Each number is 128 + 24 x the weight over the matrix's rms, rounded and kept within 0 to 255. Layers, rows and columns count from 0.

# layer 2 attention value, 128x64, rms 0.121, rows 36-63, columns 0-63
[[128 120 158 119 162  88 103 131 155 153 119 108 132 134 142 117 114 127 151 121 117 161 118 112 159 113 148 156 168 131 128  86 114 158 124 112 100 108 113  88 191 164 131 110  70 148 154 141 119 142 114 130 116 133 127 116 111 141  94 114 147 115 125 118]
 [132 129  61 102  90 170 123 129 116 152 109 208 112 104 121 157  74 165  99 135 122 127 147 151  68  76 132 135 144 101  93 195 173 140 166 133 134 144 159  95  72 157 105 150 117 114 144 151 164  90 139 142 102 128 113 142 131 129 121 113  81 156 124 141]
 [114 113 145 116 132 166 106 120 138 121 137 104 127 122 119  79 129 137 117 115 161 114 137 111 115 147 160 115 116 134 149 147 134 127  85 129 133 111 139 131 137 115 110 120 116 123 127 130 109 151 150 114 134 129 143 140 121 107 165 141 135 115 156 135]
 [154 156 145 114 131 189 167 131 151 145 132 124 142  74  68 115  87 105 110 153 102 130 164 127 141 127 100 131 117 104 105 112  69 139 127 127 130 113 118 160 101 157 126  85 177 137 127 121 169  98 122 100 135 148 145  99 164 155 145  96  91 113 119 121]
 [138 122 119  99 159 152  88 117 168  97 133  95 106 130 133  84 125 101 119 157 155 119 127 123 118 170 165 108 108 147 154 118 127 117  92 130 125  76 138 116 109 143 113 110 121  89 125  94 116 120 162 158 153 132 130 189 131 122 142 174 101 138 160  98]
 [115 119 125 145 139 146 122 128 131 130 151 127 115 143 133 100 164 101 152 153 123 131 101 115 147 144 131  86 123 144 134 121 149 111 104 131 140 122 136 126 140 105 107 137 144 113  94 111 114 162 142 109 137  96 125 143 131 135 139 136 162  94 157 147]
 [111 150 139 146 115 119 123  69 120 165 129 175 114 158 111 159 106 128 114 147 110 155 104  98 103 152 164 141 125 131 147 107 135 162 146 141 129  63 144  62 144 168 173 139 115 122 178 120 142 108 113 169  82 122  80 168 152 169  83  75  65 151 156  97]
 [119 134 128 123 132 133 129 127 123 134 132 130 134 128 122 128 125 135 128 118 122 133 131 130 136 124 121 118 130 127 132 126 126 121 128 129 129 127 122 127 119 136 132 123 129 128 133 129 128 129 133 131 123 129 131 127 126 127 127 135 127 125 131 127]
 [120 171 117 158 110 134 111  94 121  98 134 171 139 139 144 105 111 126  86 114 158 154 143 147  82 100 128 130 139 116 188 136 134 136  96 147 131 118 132 134 134  71  98 124 118 140 101 165 103 131 136 129 124  97  99 125 143 175 156 136  85 178 152 100]
 [ 68 142 145 143 134 165 161 127 126 167 120 136  87 101  95 111 109  86 116  97 113 141 128 109 126  78 142 161 143 125 108 135  87 160  90 135 143  98 176 118 118 156 118 136  93 144 118 107 133 159 194  97 125 114 133 140 136 175 221 130 131 124 211 100]
 [146 126 192  94 150 137  84 104 184 171 118  97 125 159 166 124  82 189  90 104 153 146 143 135 141 177 225 127 155  74 167 175 131 132 125 119 105 118 111  78 164 113 133  90  83 124 151 165 124 131  80 121 109 151 132 153 106 103  99  76 114 110  91 122]
 [104 153 164 139 138 153 125 122 169 114 116  97  93 136  99 107 137  79 137 159 140 126 143  62 108 148 181 149 110 142 118  80  83 194 113 102 137  62 158 133 131 124 122 119 130 150 111 114 111 155 170 109 134 102 105 153 139 164 185 135 109 151 172 102]
 [116 133 123 144 111 175 170 131 111 123 155 141 127 122  97 123 164  99 149 148  97 115 138 103 139 145  95  93 120 136 104 122 117 124 131 121 156 134 132 166 110  91 110 134 197 126  84 103 129 156 144  89 129 101 129 120 130 132 163 133 121 128 149 141]
 [128 153  98 127 164 134 106 139 120  89 133 121 165 133 137  92 127 108 120 155 147 137 117 134 146 131  88 125 117 143 165 109 132 110  72 148 123 138 121 131 110 119 108 119 126 134 105 148 101 148 152 149 148 107 132 116 128 132 136 158 144 127 134 124]
 [120 142  94 139 117 183 152 146 113 106 160 137 130 112 102 115 133  97 182 164 107 123 154  92 126 128  75  84 112 112 125 129 118 132 136 113 146 131 121 178  85  86 101 112 198 121 100 125 122 147 130 118 142 112 126 103 144 137 162 141  84 145 134 140]
 [108 101 105 165 121  87 149 130  87  93 128  94 183 174 159 119 175  89 118 163 115 104  89 140 134 131  93 143  92 185  90  57 126 125 119 171 143 116 129 159 126  99 177 186 108 186 120 155  91 167 152 113  96 153 111  99 155 104 117 147 157 153 141 125]
 [163 140 163  63 146 152 117 144 131  97 149 164 142  63  78 116 171 152 175 148  97  66 161  74 153 213 119  80 135 150 120  79  69 131 117  89  94 113 136 160 122 139 128 121 149  99  99 103  88 128 105  99 148 151 143 186  55 128 172 160 115 174 168  70]
 [100 105 146 125 158 137  93 159 124 113 123 105 113 128 152  91 158 126 127  81 169 118 115 111 133 136 156 141 141 150 152 145 141 122  72 136 139 133 141 123 131 119  87 155  83 108 101 126  88 176 164 107 158 107 136 156  86 106 184 164 200  98 153 119]
 [118 125 121 145 112 123 113 143 116 130 127 155 132 130 123 151 135 124 136 132 117 118 126 122 117 131 132 142 118 126 138 120 106 133 120 136 142 115 129 127 146 140 125 156 125 138 108 156 129 123 122 127 118 121 106 128 134 149 138 100 121 134 137 120]
 [108 128  77 160 118 128 151 102 128 125 155 178 161 170 133 148 104  95 117 178  94 149 126 171 119  59  74  96 143 113 148 100 123 135 138 146 173 157 122 138 114 130 152  82 181 148 149  93 151 114 110 145 105 106  85 114 203 145  70 114  91 158  91 158]
 [ 81 134 130 112 128 145 145 141  98  95 164 184 190 109 131 131 154 129 188  84 107 134 180  80 174 125  81  79 143 104 143 145  68 132 107 125 148 167 154 179  65 122 114  96 161 157 153 144  99 154  99  82 144 130 137 118 117 114 166 138 127 182  98 113]
 [140 164 138 165 102 130 155 152 110 190  85 151  95  95  95 183 132 144  59 102 121 108 130 170  78  99 128 195 130 117  85 130 111 136 182 133 132 129 131 127 150 150 133 172 106 125  57 148 174 108 150  98 107 137 129 102 138 155 160 101 157 128 146 101]
 [118 131 113 120 114 115 150 114 118 103 170 131 170 119 102  97 163  99 154 121  80 118 130  93 174 206 131 113 108 128  85 151  82 123  98 141 149  92 105 147  84 134 108 122  89 154 122 134 101 124 139 124 124 192 176 158 163 135 185 154 125 145 113 130]
 [154 129 149 110 126 159 141 148 122 111 144 114 138  88 113 106 139 140 172 103 131 117 162  99 137 153 117 104 126 125 128 129 121 119 136 122 114 131 108 168 114  99 114 121 149 125 127 146 114 149 114  97 141 142 154 109 101 124 156 146 118 129 128 130]
 [150 114 109 113 116 122 165 115 132 122  97 103 140 133 140 139  96 160  63 134 144 126 139 175 111  72 122 144 140 121  84 164 175 146 159 118 113 181 116 125 108 119 139 120 137 129 152 112 157 104 141 148 130 145 137  96 134  86  93 134 139 130  75 165]
 [104 140 139 140 131 132 112 108 137 149 113 124 117 131 101 135 121 123  90 134 141 132 122 126  98 145 161 154 101 137 120 148 120 153 115 134 113  87 143  94 121 158 121 129 127 113 139 130 153 100 176 152 128 121 128 133 147 147 126  93 134 106 152 125]
 [122 109 155 170 132 118  98 123 145 204 167 147  79 149 111 141 103  97 200  94 112 148  80 135 167 158 126 116 125 106 169 113 137  70 113 152 169 104 132 108 190 145 155 115  95 129 117 105 135 158  83  99  85 120 150 160 161 133 147  91 118  88 179 148]
 [117 176  94 139 127 167  80 141 107 110 136 149 152 101 108 127 116 134 135 138 137 145 141 112 122 172  86 133 114 124 166 129 108 122 127 162 138 111 113 129  79 125  83 137 151 111 118 205 119 117 135 154 140 102 131 111 132 147 132 117 115 103 107 107]]
# layer 2 attention output (transposed), 128x64, rms 0.105, rows 36-63, columns 0-63
[[122 131 115 106 118 142 178 152 141 155 104 116 106 154 148 132  82 148  84 142 113 133  91 138 138 113 113 141 144  94  97 167 160 127 144 147 124 125 133 130 112  94 111 118 103 102 132 138 142 159 140 150 145 156 162 164 112 140  83 136 106 121 111 124]
 [124 152 174 162  67 139 141 124 144 130 166  95 110 161 143 133 170  81 131 153 152 131 101 116 174 187 116 108 129 142 107  91 136 102 113 104 125 101  88 159 169 158 133 124 113 109 113 100  68 126  72 100 128 178 142 109 111 145 132 117 175 140 116 119]
 [ 99 100 136  87 137 139  98 141 128 110 107 106 115 141 114 130 151 145 109 117 141 142 143 138 143 128 138 119 120 121 142 108 127 169 151 153 147 120 138 122  92 165 144 127 137 141 117 131 108 108 146 161 118 139 130 132 123 127 161 140 126 116 113 116]
 [125 121 163 110 111 127 127 128 164  89 122 147 114  91 129 101 186 109 158 148 146  44 134 110 127 136 118 127 113 157 124 155 153  93 119 100 134 146  96 147 133 123  91 116 158 148 106  96 117 184 100 118 153 135 129 108 114  88 165 163 118 178 135 133]
 [124  86 170  87  96 127 128 172 126 103 121 143 112 132 118 139 121 203  92 124 149 124 130 119 112 114 162 112 147 113 143  87 151 149 177 117 112 125 114  91 132 148 165 133 146 145 124 157  91 119 129 146 103 121 130 133 129 117 148 127 130 106 116 138]
 [132 130 126 137 144 137 102 139 124 130 128 109 130 118 102 115 111 138 122 129 137 136 141 137 125 124 151 127 133 132 161 133 130 145 132 110 109 122 127 118 120 114 146 133 123 138 133 156 163 112 144 170 132 115 117 125 145 131 125 134 122 111 104 122]
 [163 125 115 109  87 140 201 187 133  83 151 156  94 127 159 121  93 159 124 142 125  86  75 127 152 120 131 100 160 142 101  99 142  96 148  77  74 162 117 174 148 111 129 132  97 102 128 169 129 199 103  96 142 127 185 138 126 139  66 141 145 126 100 121]
 [130 128 125 129 131 124 130 126 128 131 126 127 125 128 127 128 127 122 128 125 128 131 130 125 129 126 133 126 128 132 127 128 130 131 128 129 128 133 128 130 127 128 127 131 123 130 127 129 137 127 128 128 128 128 125 127 126 126 127 128 124 124 127 127]
 [105  51 136 134 122 192 107 117  92 136 147  99  78 101 117 161 177 146 138 137 102 102 123 113 158 153 115 166 108 131 122  63 134 133 151 101 154  90 124 129 161 142 183 143 149  96 142 152  85 130 146 147 130 133 154 128 159 141 139  80 169 108 100 124]
 [141 103 136  84 134 151  95 131 173  82 107  66 119 150  95 117 168 159 137 128 161 105  97 132 115 197 118 151 148 162 122 152 169 127 124  97  89 115  92 142 126 110 130  89 144 128  99 148 105 140 117 180 153 130 156 116 119 141 129 150 137 146  74 150]
 [131 102 101 120 128 166 174 149 105 121 111 115 103 183 131 153 101 110 121 139 130 163 118 121 168  96 114 137 126 115 125  71 138 173 184 178 123  97 185 130 103 173 121 148 122  89 119 186 134 116 191 127 110 160 126 130 101 144  51 104 140  87 127  80]
 [126  69 144  59 117 161 116 174 174  89 126 113 122  96  95 100 155 199 104 140 146  92 108 140 130 137 106 129 139 138 139 128 160 113 154 107 108 130  88 113 102 111 104 128 160 124 149 137  85 168 140 155 130 139 187 135 130 117 132 172 116 130  97 124]
 [141 125 121 143 151 125  81 115 140 115 131 125 155  79  96 100 146 114 162 129 140 102 153 133 124 132 134 121 110 172 176 134 132 114 100 110 126 139 107 133 124 115 117 147 138 157 136 126 170 121 129 150 142  94 110 105 146 120 153 146 121 123 118 117]
 [103  92 150 134 142 152 112 137 110 149 120 120 110 106 108 147 126 143 106 115 115 120 148 123 112 118 136 146 122 109 129 123 125 154 145 113 146 103 129 118 135 119 164 130 132 122 135 141 140 119 148 143 123 130 118 137 153 122 169 112 129 124 111 140]
 [119 117 147 147 121 135  69 111 134 143 146 119 130  72  90 108 176 108 135 134 125  91 148 124 151 138 140 125 110 156 160 120 152 134 100 108 155 144  88 119 142 128 120 167 124 149 140 104 149 136 121 144 137 110 127 129 150 105 190 148 125 122 130 115]
 [117 130  72 127 190 116 129 134 118 168 125 156 135  50 137 155  73 157 111  80 121 153 156 164  73  82  63 153 134  98 149 176 108 112  73 135 156 182 102 137 118  89 148 130 130  90 159 119 143 101 133 118 137  71 174 183 164 146 147 143  79 141 101 160]
 [128 129 152  87 107 121 160 115 208 107  84 141 119 130 140  53  94 164 121 152 145 110  89 117 124  78 175 126 153 170 142 138 126 101 145 121 144 111 121 155  85 120 107 134 148 181 156  94 145 135 138 135 118 100 128 123 107 124 210 147  89  80 172 143]
 [107  98 126 113 159 142  95 127 121 121  92  69 143 186  83 130 122 155 114 107 146 185 137 130 108 134 147 136 130 129 126 130 117 183 150 157 127  84 153 101  95 137 158 106 135 141 117 157 134  74 168 176  97 146  99 113 133 138 141 113 119 112 106 138]
 [127 124 127 137 125 150 150 139 141 127 121 119 114 125 129 114 124 124 121 137 135 106 115 125 137 131 132 140 133 145 122 143 123 114 113 125 112 120 110 139 127 119 124 126 121 103 136 133 119 146 136 113 133 126 135 137 138 130 134 138 152 133 120 136]
 [152 128 144 194 127 126 131 153  77 164 189 154 101  66 145 157 126  86 140 139  98  81 140  95 121 137 139 128 135 120 124 150 138 113 102  65 115 146  96 119 183  83 143 173 117 116 127 156 140 144  99 134 174  92 128 115 158 124 109 102 147 124 131 153]
 [125 109 106 150 162 142  77 113 128 159 148  48 141 136  75  92 134  49  98 140  92 130 119  98 147 128 173 156 117 155 117 142 118 187 111 144 179 128 115 127  90 119  86 171 112 139 127 128 151 117 163 139 133 100 151 148 152 133 192 124  97  50 185 144]
 [154 156 121 136 132 139 164  73 171 105 103 135 145 142 152 111 173 127 202 143 157 108 123 144 115 174  66 151 116 187 122 157 114  40  83 118 100 102 124 169 150 134 104  59 177 125 132  91 116 139  97 105 126 145 100  78 120 141  89 133 149 216 108 130]
 [174 137  80  74 176 129 108 136 164  96 115  99 123 116 100  85  61 145 126 127 160 165 170  77  83 110 180 170 137 180 131 122 137 151  92 114 144 174 140 140  89 127 125 177 128 130 125 152 117 102 185 106  87  54 190 170 121 136 183  83 101  95 156 139]
 [ 95 121 130 112 131 129  85 100 141 129 105 114 130 122 105 114 154 115 129 118 130 121 142 131 153 117 136 127 106 137 142 110 138 154 122 161 176 144 128 124 104 158 117 137 128 155 130  92 139 126 136 137 112 131 126 142 123 109 182 141 101 118 137 108]
 [133 147 138 147 130  98 121 104 115 142 162 173 153 121 161 171 153  92 168 123 116 158 157 132 110 144  91 109 105 106 131 124 111 107 125 136 156 118 150 132 145 151 123 123 152 138 114  96 108  99 100 108 136 149  98  93 106 133 103 106 125 154 154 128]
 [139 102 135 102 118 140 158 165 144  79 129 137 133 143 138 119 144 161 117 137 146 122 119 137 123 134 118 109 132 136 123 114 122 120 152 111 106 119 123 137 128 137 132 101 136 127 122 137  90 151 114 114 117 157 139 114 123 121 114 144 135 156 111 123]
 [160 189  80 129 126 118 127 121  96 124  92 104 111 164 122  93  87 109 108 123 132 107 113 153 159 127 152 145 170 130 128 153 174 150  98 137  51 183 142 136 123 103 127 147  70 114 117 170 186 166 157 146 136  76 131 171 123 142  94 142 154 113  86  99]
 [ 96  76 160 169 115 183 141 132 114 134 122  96 126 129 113 110 167 116 103 133 126  95 132 121 152 122 138 132 101 151 112  82 120 146 121 120 145 105 101 138 157 139 138 136 116 117 143 100 124 162 133  90  96 174 109 136 165 100 188 121 145 147 120 118]]
# layer 2 attention query, 128x64, rms 0.101, rows 64-88, columns 0-63
[[ 54 124 158 124 121 151 167  93 161 159  93  78 153 154  64 170 152 104 129 115  94 144 127 172 113 102  82 172 121 125 147 150 188 133 122  95  82  56 110 123 151  88 156  85 147 148 165  81 191  70 115 173 145 196  90 111 138 134 135 160 127 188  72 158]
 [ 99 116 126  67  84 164 178 192 205 141 121 156  79 143 192 161 143 162 115 150 119 103 138 111 158 202 104  86 165  91  92  74 162  45 195  89 130 124 129 172 120 163 137  98 131 104 119 102  61 144  99  65 185 166 123  80 123 107 120 159 133 174 140 137]
 [167 120  53  76  97 152 124 131 112 176 117  89 215 183  90 139 178 147 106  93  70 151  91 128 192 131 147 142 105 129 119 172 198  64 138 184  41 130 122 175 119  80  94 139 101 192 107 171 158 156  80 145 187 104 100 137  86 142 122   0 188 208 181 155]
 [159 108  77 109 116 189 110 170 103 131 149 156 167 148 138  70 117 120 151 117 127 135 170  96 176 155 163  79  86 142 103  61 143 131  95 168  59 144 144 184 114 131 104 143 145 112  76 174  70 142 111 157 186  72 151 132  89 137 122  61 198  96 196 194]
 [122 104 101  70 123 142 151 171 210 139  94 201 101 141 144 172  76 146 106 156  69 142 150 150 108 140 123 162 157 108 123  88 138 155 133 126 146  59 169 125 125 110 161  61 135  87 125 117  92  15 100  84 128  94 176  93 132 179 153 182 108 142 157 141]
 [127 129 121 120 120 116 112 104 125 118 107 123  37 169 165 116 149 118 159 173 202 119 107 109 106 130 135 129 174 137 152  81 106 239 143  80 187 107 183 113 163 146 119 101 149 118  59 148 102  72 111 144 162 107 146 147  84 110 174 229 107  15 131 131]
 [174 153 127 177 121 205  95 144 120 142 128 138 128 165 178  67  72  69 113 186 137 146 110 166 155  93 120 129 102  92 172  47 124 135 140 144 155 106 169 161 117 161  80  52 174 151 151 111 108 209 153 107  71  34  53 114  93 126  41 135 159  98 140 161]
 [108 114 137 172 148 203 148 132 193 188  99 141  88  53 112 147  83  63 131  77 128 104 173 147 149 152 122 120  76 201 189  82 179  69  28 147  63 166  91 161 101 114 110 138 116  79 113  69 154 138  78 209 185 115  87 102 176 169 110 115 146 228  78 140]
 [101  93 126  90 145  78 145 109 137  85 106 187 127 196 143 115 136 145 152 133 100 161 169  91 117 133  44 158 100 149  93  76 136 228 113 108 230  86 231 122 136 138 189 122 101  68 112 101  95  47 103  82 123 177 194 111  97 138 173 243 158 140 122  65]
 [117 179  72 109  94 214 149 126 156 125  76  36 104 225  95 112 139 115 145 202 174 139 127 119 139 163  96 153 124 125  89 116 133  98 193 198 121  70 194 195 161 133  93  54 141 138 113 130  67 140  44 117 134 150  89  36 111 137  85 100 144 182 127 161]
 [125 143 126 149  92 152 163  54 193  74  81 108  65 136 122 150 109 110 195 140 153 158 131  83  82 173  65 134 119 106  90 163 144 120 140 172 166  92 156 154 128 182  98 148 156  53 153  88  89 123 116 106 166 173 129 143 157 151 118  90 146 151  94 115]
 [190 132 115 145 105 204 131 185 157 160 122 220 123  66 145 119  87 120  53 114  85 113 127 208 134 202 109  66 105 129 165  41 119 177 106  59  39 165  94 111 105  73 125 131 110 117 167 121 154 142 115 124 181 143 113 120 206 141  93 150  92 158  75 101]
 [115 159 128 146 125  61 129 161 135  90 100 162 119 113 188  54 130 107 149 151 204 116 120 159  86  71 163  70 166  94 191 188 114 133 148 142 115 129 123 131 136 135 150 100 185 161 112 124 117 130 136 138 106  84 112 106  76 122 117 254 142   0 179 162]
 [166 105 142 134 114 161 115 125 159 133 148 117  54 115 149 152  66 138 182 172 107 142  91 100 129 103 171 171 107 134 108  96  81 158 135  89 124 116 108 128 113 142  52 174 112 102 139 181 151 131 205 122 164 109 140 167 159 196 118 120  23 138  71  87]
 [106 163 141  99 119  99 139 139 112 110 162  63 101 112 114 157 164 142 176 179 176  96 104 170 101  99 132 120 123 113 121 135 136 148 156  70 129 151  74 140 143 133 131 154 157 175 151 142 118 178 127  76  99 156 128 139 163  89 138 209  38 103  39  81]
 [137  63 125 146 154 143 129 189  99 162 189 105 141 126 111 149 180 138 101 123  72 188 167 122 170 136 175 141  97 136  56  97 152 104  74 182 121 122  86  88 143  82 128 202 108  72 109 187  67  91 163 110  59 154 255 103 191 145 145   0 135 153 172 135]
 [ 68 125 161 129 148 110 192 127 140 205 110 107 170 212 134 188 157 143  67  99  44 167 128 119  92 190  72 165 171 148  82 127 119  98  95  97 114  96 149 163 143  55 205  83  63 105 106  96 131  53  92 196 174 222 140  79 113  98 153 161 157 190 132 142]
 [ 41 102 114  53 130  63 184 113 176 143  87 141 138 153 134 204 119 205 226 126  79 119 146 101  70 124 119 165 183 165  48 198  99 134  78  74 117  89 129 101 107  55 182 117 142 102 101 146 108  24 105 192 165 138 206 119  74 176 194 190 130 140 171 199]
 [ 60 103 118  72  69 127 174 126 124 153 146 144  57 114 153 109 255 169 149 188 122 106 122  96 204 166 184  94 144  98  86 101 153  79 207  85 122 134 136 198  91 108 145 143 109 119 108 162 125 194 146 127 142  93 151 124 123 120 128  90 124 145 151  80]
 [ 88 130  64  48 107 177 174 192 172 131 104 103  85 155  65 192 122 160 141 159 115 120 180  69 127 216 122 143 157 131  50 133 148  71 131 183 152 148 149 196  95 168 171 102 131  93 108 144  28  82   0  94 126 102 219  80 110 131 149  88 149 197 160 189]
 [161 114 130 116 164  99 107 179 203 116  87 196 106  94 208 129  99 146 127  82 134 114 178 152  89 196  71  90 121 116 123 106 108 117 111  97 171 192 175  91 139 163 177 126  75  42 125  85  97 116 110  55 152 178 160  81 144 126 134 229 163 198 133  24]
 [135 136 165  80 126  80 161 138 204 113 101 248 125  92 179  82  96 135 148 100 126  97 188 176 107 101  90  69 115  94 183 158 104 140 162  78  67  93 131 138 105 176 186  54 121 116 147  71 173  69 140 112 164 169 128 132 114 189 100 236 111 126 152  87]
 [108 130  92 136 144 140 160 142 105 192 195  86 143 200 130 168 108 118  70  86  98 176  98 108 151 195 143 141 163 134 112  57 150 168  98 108 168 169  94 116 126 146 168 141 105  91 150 128 122 115 117 117 104 171 160 176  99  75 112 112 124  35 160 142]
 [149 126 112 117 109 200 131 106 104 139 158 132 178 117 148 158 103 142 148  80  45 122 139  93 138 232 101 104 138 100  50 127 102 110 124  56 116 188 134 148  58 194 164  89 129  80 177 157 113 173 136 114 129 102 164 193 106 107  85  22 207 159 157 165]
 [182  63 207 123 148  90  98 161 102  17 140 173 145 112 105 149  73 206 113 136 148 107 176  75 105  53 174 122 203 102 149 151  57 126 175 172 141 121 119  64 116 175  83 150 188 183  96 219  99  47 136 119  76  67 149 166 111  95 185 138  73 155 177 202]]
# layer 2 attention key, 128x64, rms 0.102, rows 64-87, columns 0-63
[[164  80  80  80 177 207 218  85 118  70  91  94 116 158 134  66 118 123  63 163 126  65  80 139 227 159 142 125 114 142 146 162  76  62 119 182 138 121 119 168  92 150 141  60 125 126 133 129 162 168 109 148  94 134 145 100 110 138 146 122  99 191 108 106]
 [105 148 125 102  80 138  96 175  59 171 205 117 126 113 131 147  95 110 106 123 138 114  69 121 104  63 118 171 221 144 106 142 135 170  77 107 104  79  69 133 180 170 151 150 134 108 113 125 150 107  62 117 178 126 169 135 125 129 114 120 116 170 148 186]
 [204 109  74 131 122 125 127 152 109 156 123  89 118 196 140 102  52 103 158 162 119 167 149 170 143 114 124 145 144 114  97 154  70 125  51 144 180 152 107 136  64 217 142  79 127 115 115 119 139 149 156 137 178 117 135 117  85  76  78 108  67 175  87 144]
 [ 92  92 142 134 112  86 111 120 141 165 135 122  99 104 103 137 106 127 224 165 103 206 150 170 167 117 128 137  55 136  84 144 145 108 204  63  97 139  82 114  62 120 134 170 142 183 145  87 186  80 139 145 184 148 114 107  54 194  70 101 145 131 173 140]
 [142 119 125 173 137  85 165 139 140 150 120 144  88 138 138 137 116  83 163 190 103 125 133 161 128 119 134 138 105 105 166 125 104 122  54 136 134  94  93 114  61 176 124 148 119 108  80 100 158 161 131 154 142 163 128  78 123 156 123  80 125 152 133 169]
 [ 96 137 128 149 134  51 131 109 108 138  77 220 103 110 158 124 116 150 154 130 149 129 144  86 168 106 107 178 124  92 188  88 109 118 105 120  90 141 112  93 167 116 139 130  82 129 165 131 151  42 152 154  99 140 151 125 128 169  98 139 108 170 205 125]
 [125 101 128 195 135  81 115 126 114 189 113  96 109 146  92 136 223  75 194 204 141 185 178 120 110 125 217  75 147 172 138 141  49 120 143  53  71 119 160 206 161 107 121 124 158 200 117 151 152  68 111  78 127 158 129  58 112 132  53  68  69 110 206 167]
 [134  66 178 108 177 214  75  36 162 122 168  24 125 114  71  79 145 162 145 103 211  85  90 178 123  93 121  75 165 163 171 131 136 139 190  91  92 194 109 119  88  95  99 131 156 144 108  89 228 201  86 173 131 137  90 100 116 147 139  97 144 136 181 163]
 [ 71 178 135 147 137  82 183 123 108 122 134 170 140 115 142 163 152 145 177 175  49 133 151 122 173 177 131 170  43 111  83  76 113 130 107  76 132 124  82 106 142  83 164 188 129 126 144 104 136  90 132 214  83 113 129 134  66 190 160 110  58 150 135  75]
 [131  82 135 182 134 158 118 114 128 130 172 113 149 153 169  72  95  60 181 137 134  92 142 159 151  66 118 110 170 168 107 159 149 118  97 141  98 110 132 129 138 197 118 130 120 100  90 146 181 124 135 115 150 129 131  79 133 117  55 103 151 108 157 152]
 [ 97 165  87 149 177 174 147  99 140  66 162  60 202 109 181 129  88 102 151  92 130 118 146 148 140  95  76 124 106 187 105 183 123 125 109 155 136 123 123 130  95 159 103 151  83  80 134 182 146 165 143 108 145 119 179  99 151 117 147 171  84  79 113 120]
 [178  87 133 122  87 132 130 117 119 101 138 126 109 107 154  82 185 119 183 159 169 139  97 188  74 104 123  65 143 200 166 115 126  96 149 121  61  49  77 167 149 105 135 183 123 185 183  97 155 147 128 156 132 206 132  94  57 155 131 118 152  76 160  77]
 [ 78 111 120 108 101 111 175 150 172 158 109 154  95 146 156 132 175 105 114 127 134 162  96  65 197 146 157 129  88  78 200  82 124  88 135 145  98 125 161 149 158 104  93 129 140 138 144 136 131  48 139  59 111 143  96 130 154 190 110 138 135 109 162 168]
 [198 123 137 170 168  25  46 147 123 204 148 159 119  92 112 178  91 127 117 125 106 148 177 158  52  61 147  63 185 126 104 138 110 100 131 121 149 128 105 124  84 138 145 128  82 112 189 154  65 135 161 128 114 137 174 102 160  82 135 144 106 130 164 127]
 [130 145 132  72  81 150 123 155 120 113 113 173 123 100 150 123 160 151  65 137  94  59 106 167 116 145 124  97 216 144 110 166 166 143 160 144  95  75 141 175 190  91 165  73  76 157 171 153  93 125 134 109  67  82 149 145 167 123 175 130 128 103 101  78]
 [ 99 164 137 156 150  71 116 141 121 136 123 134  77 101  36 151 113 138 163 162  86 141 138 157 117  80  61 165 100  85  65 176 232 151 131 122 181 133 136  99  50 151 119 182  99 111  82 111 140 209  63 124 199 185 150 156 174 114 118 116 165 111  97 148]
 [121 157 132 103 164 130 168 167 117  39 167 127 110 142 110 136  85 130  83  80 142  91  56  86 191 135 106 221 127 146 116 168 100 154  87 118 184 182  89 115 138 134 167  99 125  44  86  94 118 127  73 185 164 117 187 119 145 109 129 169 119 199  86 106]
 [124 120 159  71 147  95 183 128 146 123 132 191 122 163 129 144  50 156 148 108 103 104  77  67 150 127 159 213  59  99  97 101 123  89 105 210 166 122 135  92  37 145 151 108 118  42  93 115 158 143 176 196 147 130 108 145 180 188 141 124 127 188  85 148]
 [ 45 133 142  69  91 126  82 152 139 186 206 148 103 108  78 139 114 160  64 129 152 172 129 136 110  54 107 184 183  32  92 131 184 199  74 128 147  92 103  98 116 165 193 132 171 139 204 129  81 108 108 151 122 115 148 150 101  73 159 134  69 218 150 151]
 [ 97 158 195 141 124 176 114 126 174 102 199  53 120  96 158  90  42 118 187 119 115 113 134 171 101  77  73 169 155 140 106 144 175 230  80 126 129 141 104  73  87 163 137 152 125  52  38  62 181 192  97 148 189  94 119 126 170 119 123 127 147 140 108 168]
 [ 91 206 171 139  89 125  98 202 118 136 179 161 138 102 132 198 122 162 179 101 135  79 114 153  72 128  94 135 121 142 135  52 123 150 111  88 107 116  95  88 190  97 125 231 126 122 106 115 132  78 104 143 144 153 118 146 137 170 152 137 135 109  99 109]
 [ 96 101  81  69 122 155 170 114 160 117 121 148  73 158 134 155 138 117 122 148 128 126  83  93 166 162 153 124  75  97 180  70 128  41 167 152 111 146  78 135 100  88 156 149 198 173 163 156  94  88 136 181  87 104 166 144  66 161 142 126 127 181 167 136]
 [185 170 125 154 133  23 126 164  74 111 176 200 160  87 140 161  94 118 110 104  72 158 107  76  68 134 140 191 129 174 162 156 124 173 120  81 180 179 141  98  83 107 158 116 106 142  89  87  88 101  65 113 133 138 147 189 190 137 106 139  72 123 193 157]
 [ 97 169 137 134 140 124 166 123 101  79 160 119 137 114 118 143  86 148 188 132 136 183 170 148  47 135 155 179  66 239  62 178  72 169 126 102 146 106 113 154 117  85 182 166 121 145  99  98 136 115  92 104 179 124 118 161 105  85 146 130  65 174 100 142]]